Weights of a small transformer language model.
Architecture: RMSNorm before each block, no biases in attention or MLP.
Training: a variant of Muon for these matrices, 331M tokens, 5053 steps.
Each number is 128 + 32 x the weight over the matrix's rms, rounded and kept within 0 to 255. Layers, rows and columns count from 0. Numbers have three digits each.

# v: layer 13 attention value, 64x128, rms 0.257, rows 3-19, columns 0-127
# o: layer 13 attention output (transposed), 128x128, rms 0.217, rows 3-18,35-50, columns 0-127
v3:129113125094181199146160079142185116225121130112187119112085132145109124122124122151137146165108198094092121167077162091192160089122116080113131087110121093147136134137136171136105129131135106090124146143109096177154170113155042124177116034103111156177126142198109091140142135134150110089139061140121110100128106094102154132132105136087093149128137150095081135131151162119171187115147
o3:090094168101124126086135094085166147191167143089144115130150162120086138216146109143074078124115121137164163153108123201131130170077129125178111107221164122127083154088095132136091060134169137097111131057097116179124213147134112157141131131133145160139142137121121116067101137112166072126095075115158140109099117130188163097104146113115146135125137101151087125129150194092081153154158
o35:201137144120132140150148127146153119152140091070095136088152132167143077046102104116153203185132132112199135150112144138097128154120188095166125085061145114112187153156096159120123117161126108138135095179059098134148173151052145122098133090164080156109093169117085155134145159155172102074161146097156104120120115147152137125129100101132071122109094137146140047152109130120136158087151
v4:159068047152165121136156215151148135141144062183146154109120096120183150135132152134137149089124059164131105140080126110111089091102116169118082156098138160079111112180148124116125121169115115138123160135086140082117152131145149132102105108148184149137120109189107163164097189160100094138153101089137117148140114119091119173076121091169103117118120122156115125102099158162108129131096
o4:168114081167111111134150139109138125134103136178102170112076114164100134102122150158158093109101136151106110156129089123107145088129084198124138118100125124137087161178147072110127110108124107177106167101037204078105045091131093136151042098127098148080162174144097164127174164155135117137156171099108196149140152125167105166143168104086101121137181157131163138118059102194165084088143
o36:163121139113094119160089151107120106137162143112082129134192109149144101158116132123125158167166125113167120152110126148145154129095152195185077113111145095147136157174189137175130119077163133077136125150101134150147130152070169120129127130119161149100123114149097093107074147158106108083126137104182103095109110121164167126151143106150188175131103218114137117156137155070118133127102
v5:083103103130069097099106156146071120140153140147118185112168191190117106139155144106103128200166137068160104112119093097124195105129084120100100153136070117145133128111138172150100108127097080105123144139146182147111137180146114066113110165155119129114122131129126119166082123131137083091170158133053116096162131132137177178127134089084113085138045155143168105147132121156135152163075
o5:118179108145113106137109101152144080137155140145158167149051119126110081156159167106144134122142104172099125186133118082149152123142096079145149150183140127148141082133091185124146153121128118111181148154074145105156091141152105131109181087095116086132110150132132133093174114145167127148216103157114133116182139122126171091181104105106144121137131146145125110138147139101140120134193
o37:115097184110139145127134116142150101150147132108149109103166179138131165171131160122161107168163138126138136159144136165154142163091117148113114148067149150103124108144141160064136161124145177112056169106144115076042255118109207162088105135167145136101110161125143042092113066125068119158146091130093124143082115149124090138147132141148132158124114100098100081147096130119112116148078
v6:176149142092117145090100082127162105118113107111117159198087132096129102136098119096122071200101129122169127081140123201230123074117115144135147115125098107159156107075114087035148116123096127139058185108040171125165114175127123119131080196084125090124080127129149114157154119143128157108140161074081167159123149144083136099109106090124143134139112102205110152159150108131160131135124
o6:118135205087181076127096130132149118144102167074140129099146159142097179092124195156097090161125174128125159137146087099130097137123116170152095128157128177168154197128111153102100170113123137152105156134113107061157081160124153132096102180127206160158097161161103142059118131179156137111170074103102163170106110184085059160157158091083108157124113115149105114113105137142060132100107
o38:109137122128085107133114149110108152110117171138158119129140136137124145131133131074157129086154115127147144120137173129143117065154142095067169131137117085143145096104095130065187083120115081169167146094206098100136160114128138106133136157061112121148121129121203186126105076090059168183162128134139115124161130103103172040130157117097151097182150095120091181202146091165170160123171
v7:117091105111108131143151072186103184162129151142155154112118197146119122140007091142129119112152084129152126158121128085105156157150100130027135112123148129169152125180034084163152122121158186127142092181140072110096130058093155046144135125198108083120104084051130142139175180194125125176191090120124114142131178120154160174146117129101129121105119158175128137065136090186131084141142
o7:134141140142099135156137154191102181092132133175108066162125123154140120125114144149180124062099101152113126072148154089126107118087048048084113074158117159090113091112159155181097149109105096109144137085124104128117156118114154100158137188110139141079146160117142108099202123103171157229083091107135058076124115153117115106106107164074170144104144099153161139030121125190106147172125
o39:101135197057123139135143092115104127166145123147118208152181116124169153165138101117109148113136173105157157129130121141158157124149152151082135196121072089117178187139136121131137178149172152156141126234149121145159144167160173080137119071138081100115119124160090132189123140129064144152162153116079170121146142100154117186131142168139175145075099217152087145119096093075155102094097
v8:138155159136186139171160139127120125095055080134163104105136158083106088133125158128103150159163141135093140126136126163129179124130112075055136119097111156137118083135079130136107100149076123126084151141183100130136168127128111151132137174125170150137083147103101171103112131148121175121113132092073174193101099067109104102141117127156101076150162166119117129158112113118135086103119
o8:131051089115105148121154113104137131138162134159133135062108160149084122158139066153122091155134208125069088106108130167135075118196107098122178129102096148143047118135109142175117111142108132118159116062177062186092095134109141158147163147147163101141099109153114120144126098120084121140116087093204165171106082183181151174178144144144110113136068104134094148081136112111155106178110
o40:117164185119113141136116157112150126098112155099111106130143123120085116169120178136148134115103117148137128156115179113118110067132123125108134167079072174183132122133187109116124104123161159136097161191149105111108195103074111110100123122096091135165142157100159136136131167140102162139167147131131153184145173079064133113130126132129122162167097116106125163188101090148103136109095
v9:075168125118150131075120166117108144117139142101103130092116172073035176112146124114126182177155082127182169175139154124095132157086185118140149151142111114149151173139106132140098080115128080135114118172127124106138121085113127126181161148072160146128183152165108175110137145194173055106132112176110148141092163133123123197208135188127138187132110103049070154117136131108144113136140
o9:117145125166120115126069102158090076114129163062155118163198073082127153103106139079104150175130102160032109111125126133134108129144181099135097137123154147115097107101114105072140127150126162102058156167217109158140136116157109108086157110073135155162150109098199073119126151144096139070142127081167128110134105120100198124086131148136128130142152162135136175174129114049099098180163
o41:065173148159165148169157158134112075132132103155085117143064129151082087126122076150103114152155045113112149170116102148115069118080140133146127143138109121103182153157119212137059141122182120119119130149098082094111057152134120086158147122170120068152165139156153147172098152116140104148081117140133081083100166130151135145162141142124154083078102133115142150148102162120106082093180
v10:147190153159123092108132090075110135173079129149170095148114161037122083122154084133145075109099139136194182143179149148158187074130121101171118142141089126158145176148117097143139095113117173112148142068207161091130130167147129134104133123140129172022114113119113094148107209153166077135206109095107104141129127155122147085129123150173144124060139102162149077102130157151157166104070
o10:192125110084152112119127130135162119159139122109136120151037114127118073255148095105109094182016137129100139160182162136146154112194140115139148143153178124157139120082089149100164066084144136166135090176148164140170151137133082114107124123113134134114136098190132190097061115151122109135148179148101188122108159129082196181116137148194173119075088044121123110145090134095118132130131
o42:137085091139135070133114159112105133138089106133133186155136125123110173109161100158118135091126114151149160148115141156087151015112116091133166097130123111129149206133145139062141150145152120146128150128208094123102191161153153117159114127150144130131078102080205148171142155155101125165150164133184147095111135116122137104142130186128158142145117118172158158101128116165186166108102
v11:118143136120055096113136083175180134126063117100121152118081135182098162098135159098130173101108145084127072137141093151077115129169091136172122133049115128138092116140081193131155107137063173149071104126166141086139065170158128102122044071098157131068159067100146097136157114080231158142140115143104144130129124149130104083126159142128108137073137106169092194101107038165129124090174
o11:046123182167101152090099101092121108128153128142198145168118162152104115042139179125057124116064153162095193191131095161147124123184105115102112123109105118100136136073134148067143099072084082095136117102126079155166065137173111159114157095159172163049117119160125065162146110143213130125124086094120160134123134097085135142123132061178116075108097044122122198064098089169160109145097
o43:127086153146138084132133081139110156106146134087181159108174188073173152130136094139115137119150111078151095099110167130143135173108155097084124101176124114101141159130125133109097162150133128128167109126163151097111087145095161132176125168125077156137109108157103129096133129081088132112092091138149125096100079129125078114117116076118091103170138162144127163125169122167140125100112
v12:161107228166065126101110139160176142101113142160076159114140119201078159106161109154123159111155080164152113120139153199113124099147123103134140139145076090086134150104174167144154135085166131121158010148089113144117163150084091149107177164149207187088107169129068169134099137200103167146147101117096111132173156091103149128136160116141082159143119101135171100123136118139136154090151
o12:115113143172129160073105102155154114139115110135129128160150190065128139134180152110139116133077129129086096140135125132109142134138124139075165139101144129102123106108135126118143170063114147175103113219132140073099113145158143133141155121101109058147134120146122109154154101118082159160113119181105129147210142155102156097120161084152211075189120126154133156154087112095182080069105
o44:132121149089128150203199107159158126137102086142045118095076072112108139129134069092117146110139174215134085186108117157141110127155068132132116146098123133101163174071091107156107074138154117145129133083103188199128151134068099103090148156176127168111113127065135178181162075177092111155175154110126138075147130128149117098105073115096078165081163180084115099106062114166116120126182
v13:043124052111077106092145142126187140096071134150105143092146108092117133155095148174122149138093186074103157176083106183149130114108095154089101122138086130130112082099129175167158101129136165140100130121077167102128114141155174121117144159141032059085131104117080092222117108123121142211123076145115083141143115108168111125119124049135134124112170128105120168120143085110105078183159
o13:117154140115113149128194060144149138129134127158116124150077102140146134156135092153112137068125132175107142078133087167196137111094140182115148095085171120144156148124111126122145101118086149181107129109134157130190153155100102118169065153173150107101130138152146112095150121160110135149133127099151114117179136136161193111123137052085165144105164131142106163119115145094128131145091
o45:137127182127163141076102157111095172139106121082152110072148134146160107171124139153136132180134135146103114131098122162127110134177091123068099109132084102113165114201122133150135143116106092134057101096119103094127082128160189104147167157169104085071142165171109082119175099073082170094144129179048122134173160116148110114118150081181132096110175087103127185099109064138126074147120
v14:165120067134165130148107116143127112101072127124113098114097149142091118134114166107140071115107155122084163115100107185156133120124153120112133135156114120070156192152112055165154093052134169100109108184141143086151086093144139142094078130111107103125089104176114033119113115098156105140105118090142102128121195107070114150127144099131133155158119100133135152119102081139041152121121
o14:165099131084134099074198108106178164145117137084126138135117082165107176100145096187135087122124144101110140052147125149112201150145152105126133109088187144147125141108169140157134084183131074158142109060102139150120158126174097145109084119156150140116096114146150185125117103107100080080116137106141165124174077095089091163128158143140081133159166071164095106098148161154196164115144
o46:169139127108081115156162149107116117077115100153148156120166175153135089154139059130106176140134138109096160162116121184123109120120111078090102155171128159145184166131072132048162134119091100168118131164174101079102111144105135152103156169108130087140186083146148095134186069152137092164134121165089092161105144170139123145065125106123192111104126146110125118081119124112086142121139
v15:122143127149135100149118195134131097097165139106103076088184113113146158129123188132164138065149164078117115104094148139110124149180091106120176124126134111125148100130172108079108112176117147123179172060133088115124095083066170104132127170129169055139096143140074133115154142183117150104102145111106091176153153137126191152167106104092203124109165138149100114132130108131118195161090
o15:125120140189135177130084142169161120141112130116094104109175107125093156105139102063122164099157096144136105118082137114086157108137115168127104178082091107132096122185180102098094125157100085092154200180127109107049060069135129112151110106058085195117138149114083146130120164149102137103128113072103130110136146120182153099128141185102127108100113147119138134107096136120144084136189
o47:112148158111181161063151198142092166077093162098153179084107110183165115115171172159110062148127140160156134143143124136143146127094111100099138079152119088160126123113107090068165133172113166136110137089154072079129130101145116129157135103151111146137127149160193108094100139140109141130138195125083183146135102144137119123157123104133165101148126121169132126133160086105166208114107
v16:116123169134158196188134157149133158134159131096099123111103181154112126098133083203132117106109065138152159165110173119087093166122140183120126131168129162177234127098126154164143129128089102158100141185103105105190100075138114155131137180159102160111103120187146051129093138129120166105095172108191157161150108132129130143142182122152126104109152117135171102109148077131112136167127
o16:194145100077162182091141139136148237042127148162135150112101112121157102120179167108100120120131162107145150156120166076066134153128177113150173097140101100097133098108085115170128145120120174131125117113106123124200055202194153181117125111074111136169072169170094146133120180114121159157140165092146188145127148154070053186106124149117107110120101146155088127106113119131130092148084
o48:126083150165149222154140195146162086133062121126074115090169103118116143147084061179106116145148140123120139137101141141104123118094117146127098167112045133125140117119164094186129116144097134141175094193114134126154159138182080110115104158174118080132191171119121112149196109165117133114113134107102119095100150131137098160182114114074142118094122109110105118095081112179103123143117
v17:111105116178141143145134090114085152160193164119134171082125129139178167089115168115147114127135140119122111060184087169154143149129135101154192119091152092124155155130068135134093066175146144133079076093177092148124135159131119153090115208143132114137130109125127113107108126141168110124154182120193121160138101119100155141101113106120192127154106196140142162093147141065142097196125
o17:106099127138158139157160161151166142116148159081119094108115138170130152127146136169122103160150175117120120142070108142132065147133147058180127098142104110132134127129091096152171068114138172121083123143148104126104230151147087113145121144144096099150130175147181131154146164146084090152172138151126154136107099182134090099188140127131152132155079108154125170142110113112072153115153
o49:139102091127131170090103088180153170157142150117058162102156154146153103144139176070085136109132075138076114157165170112151198176112104116103131143171094094095140131068107119063066128184135132140148155073200128137127067106178194163052065078114130101137160086096099093120110174120169133150081119097152145140129099148158093154065108134143171119107144190160125113093161152120145077168081
v18:134148156123122133124075091137113162119105122147119156104192140108103091073100144129155139127069130159082141110099133094146201108125164067158029104078090106116167147116154143139109140149162127137156199145118160187149127162154147175099115093145080174116100131126092078135157171149162106125119108127137176153110143076139149112139187102129116178191085098165136125090013118092110149154131
o18:180138194187103113113179098130164125085157099089134116135141107126170113097118075122116127115074129129123177156130168097089101172181178122146105129143152121158159176107108181132157126115141143126159096130154139201113046080160129154122062111106124071149193113183120095087132136088068075153100127099162145140149086159086128101091164081159141125146113098195141143158169148125107136167125
o50:137125116075128101055146135112097148167148079141151091131189125181101108014131176157150138113146152116098095107079125146151162126133153081162153085136143103129091086101116158164150115142145122135095117140096156093122255114110118124112111107157140113139086139108156172157122150139136120086103095174164086140119151174181162115139138173144127147131070155085116116091144117083185137159117
v19:098147112128117109098072122147126152177106173126128089118108095125142130147089126075049132143074111162162133136089100145075117163162153120137119091099152163102114082120125095189124198085181105090128100154158107115177186114114089102151100127055121139143180147085113121199206148070101104145146104160091173114141074123149143188073133164080113104185143139125180116141115149167157136151115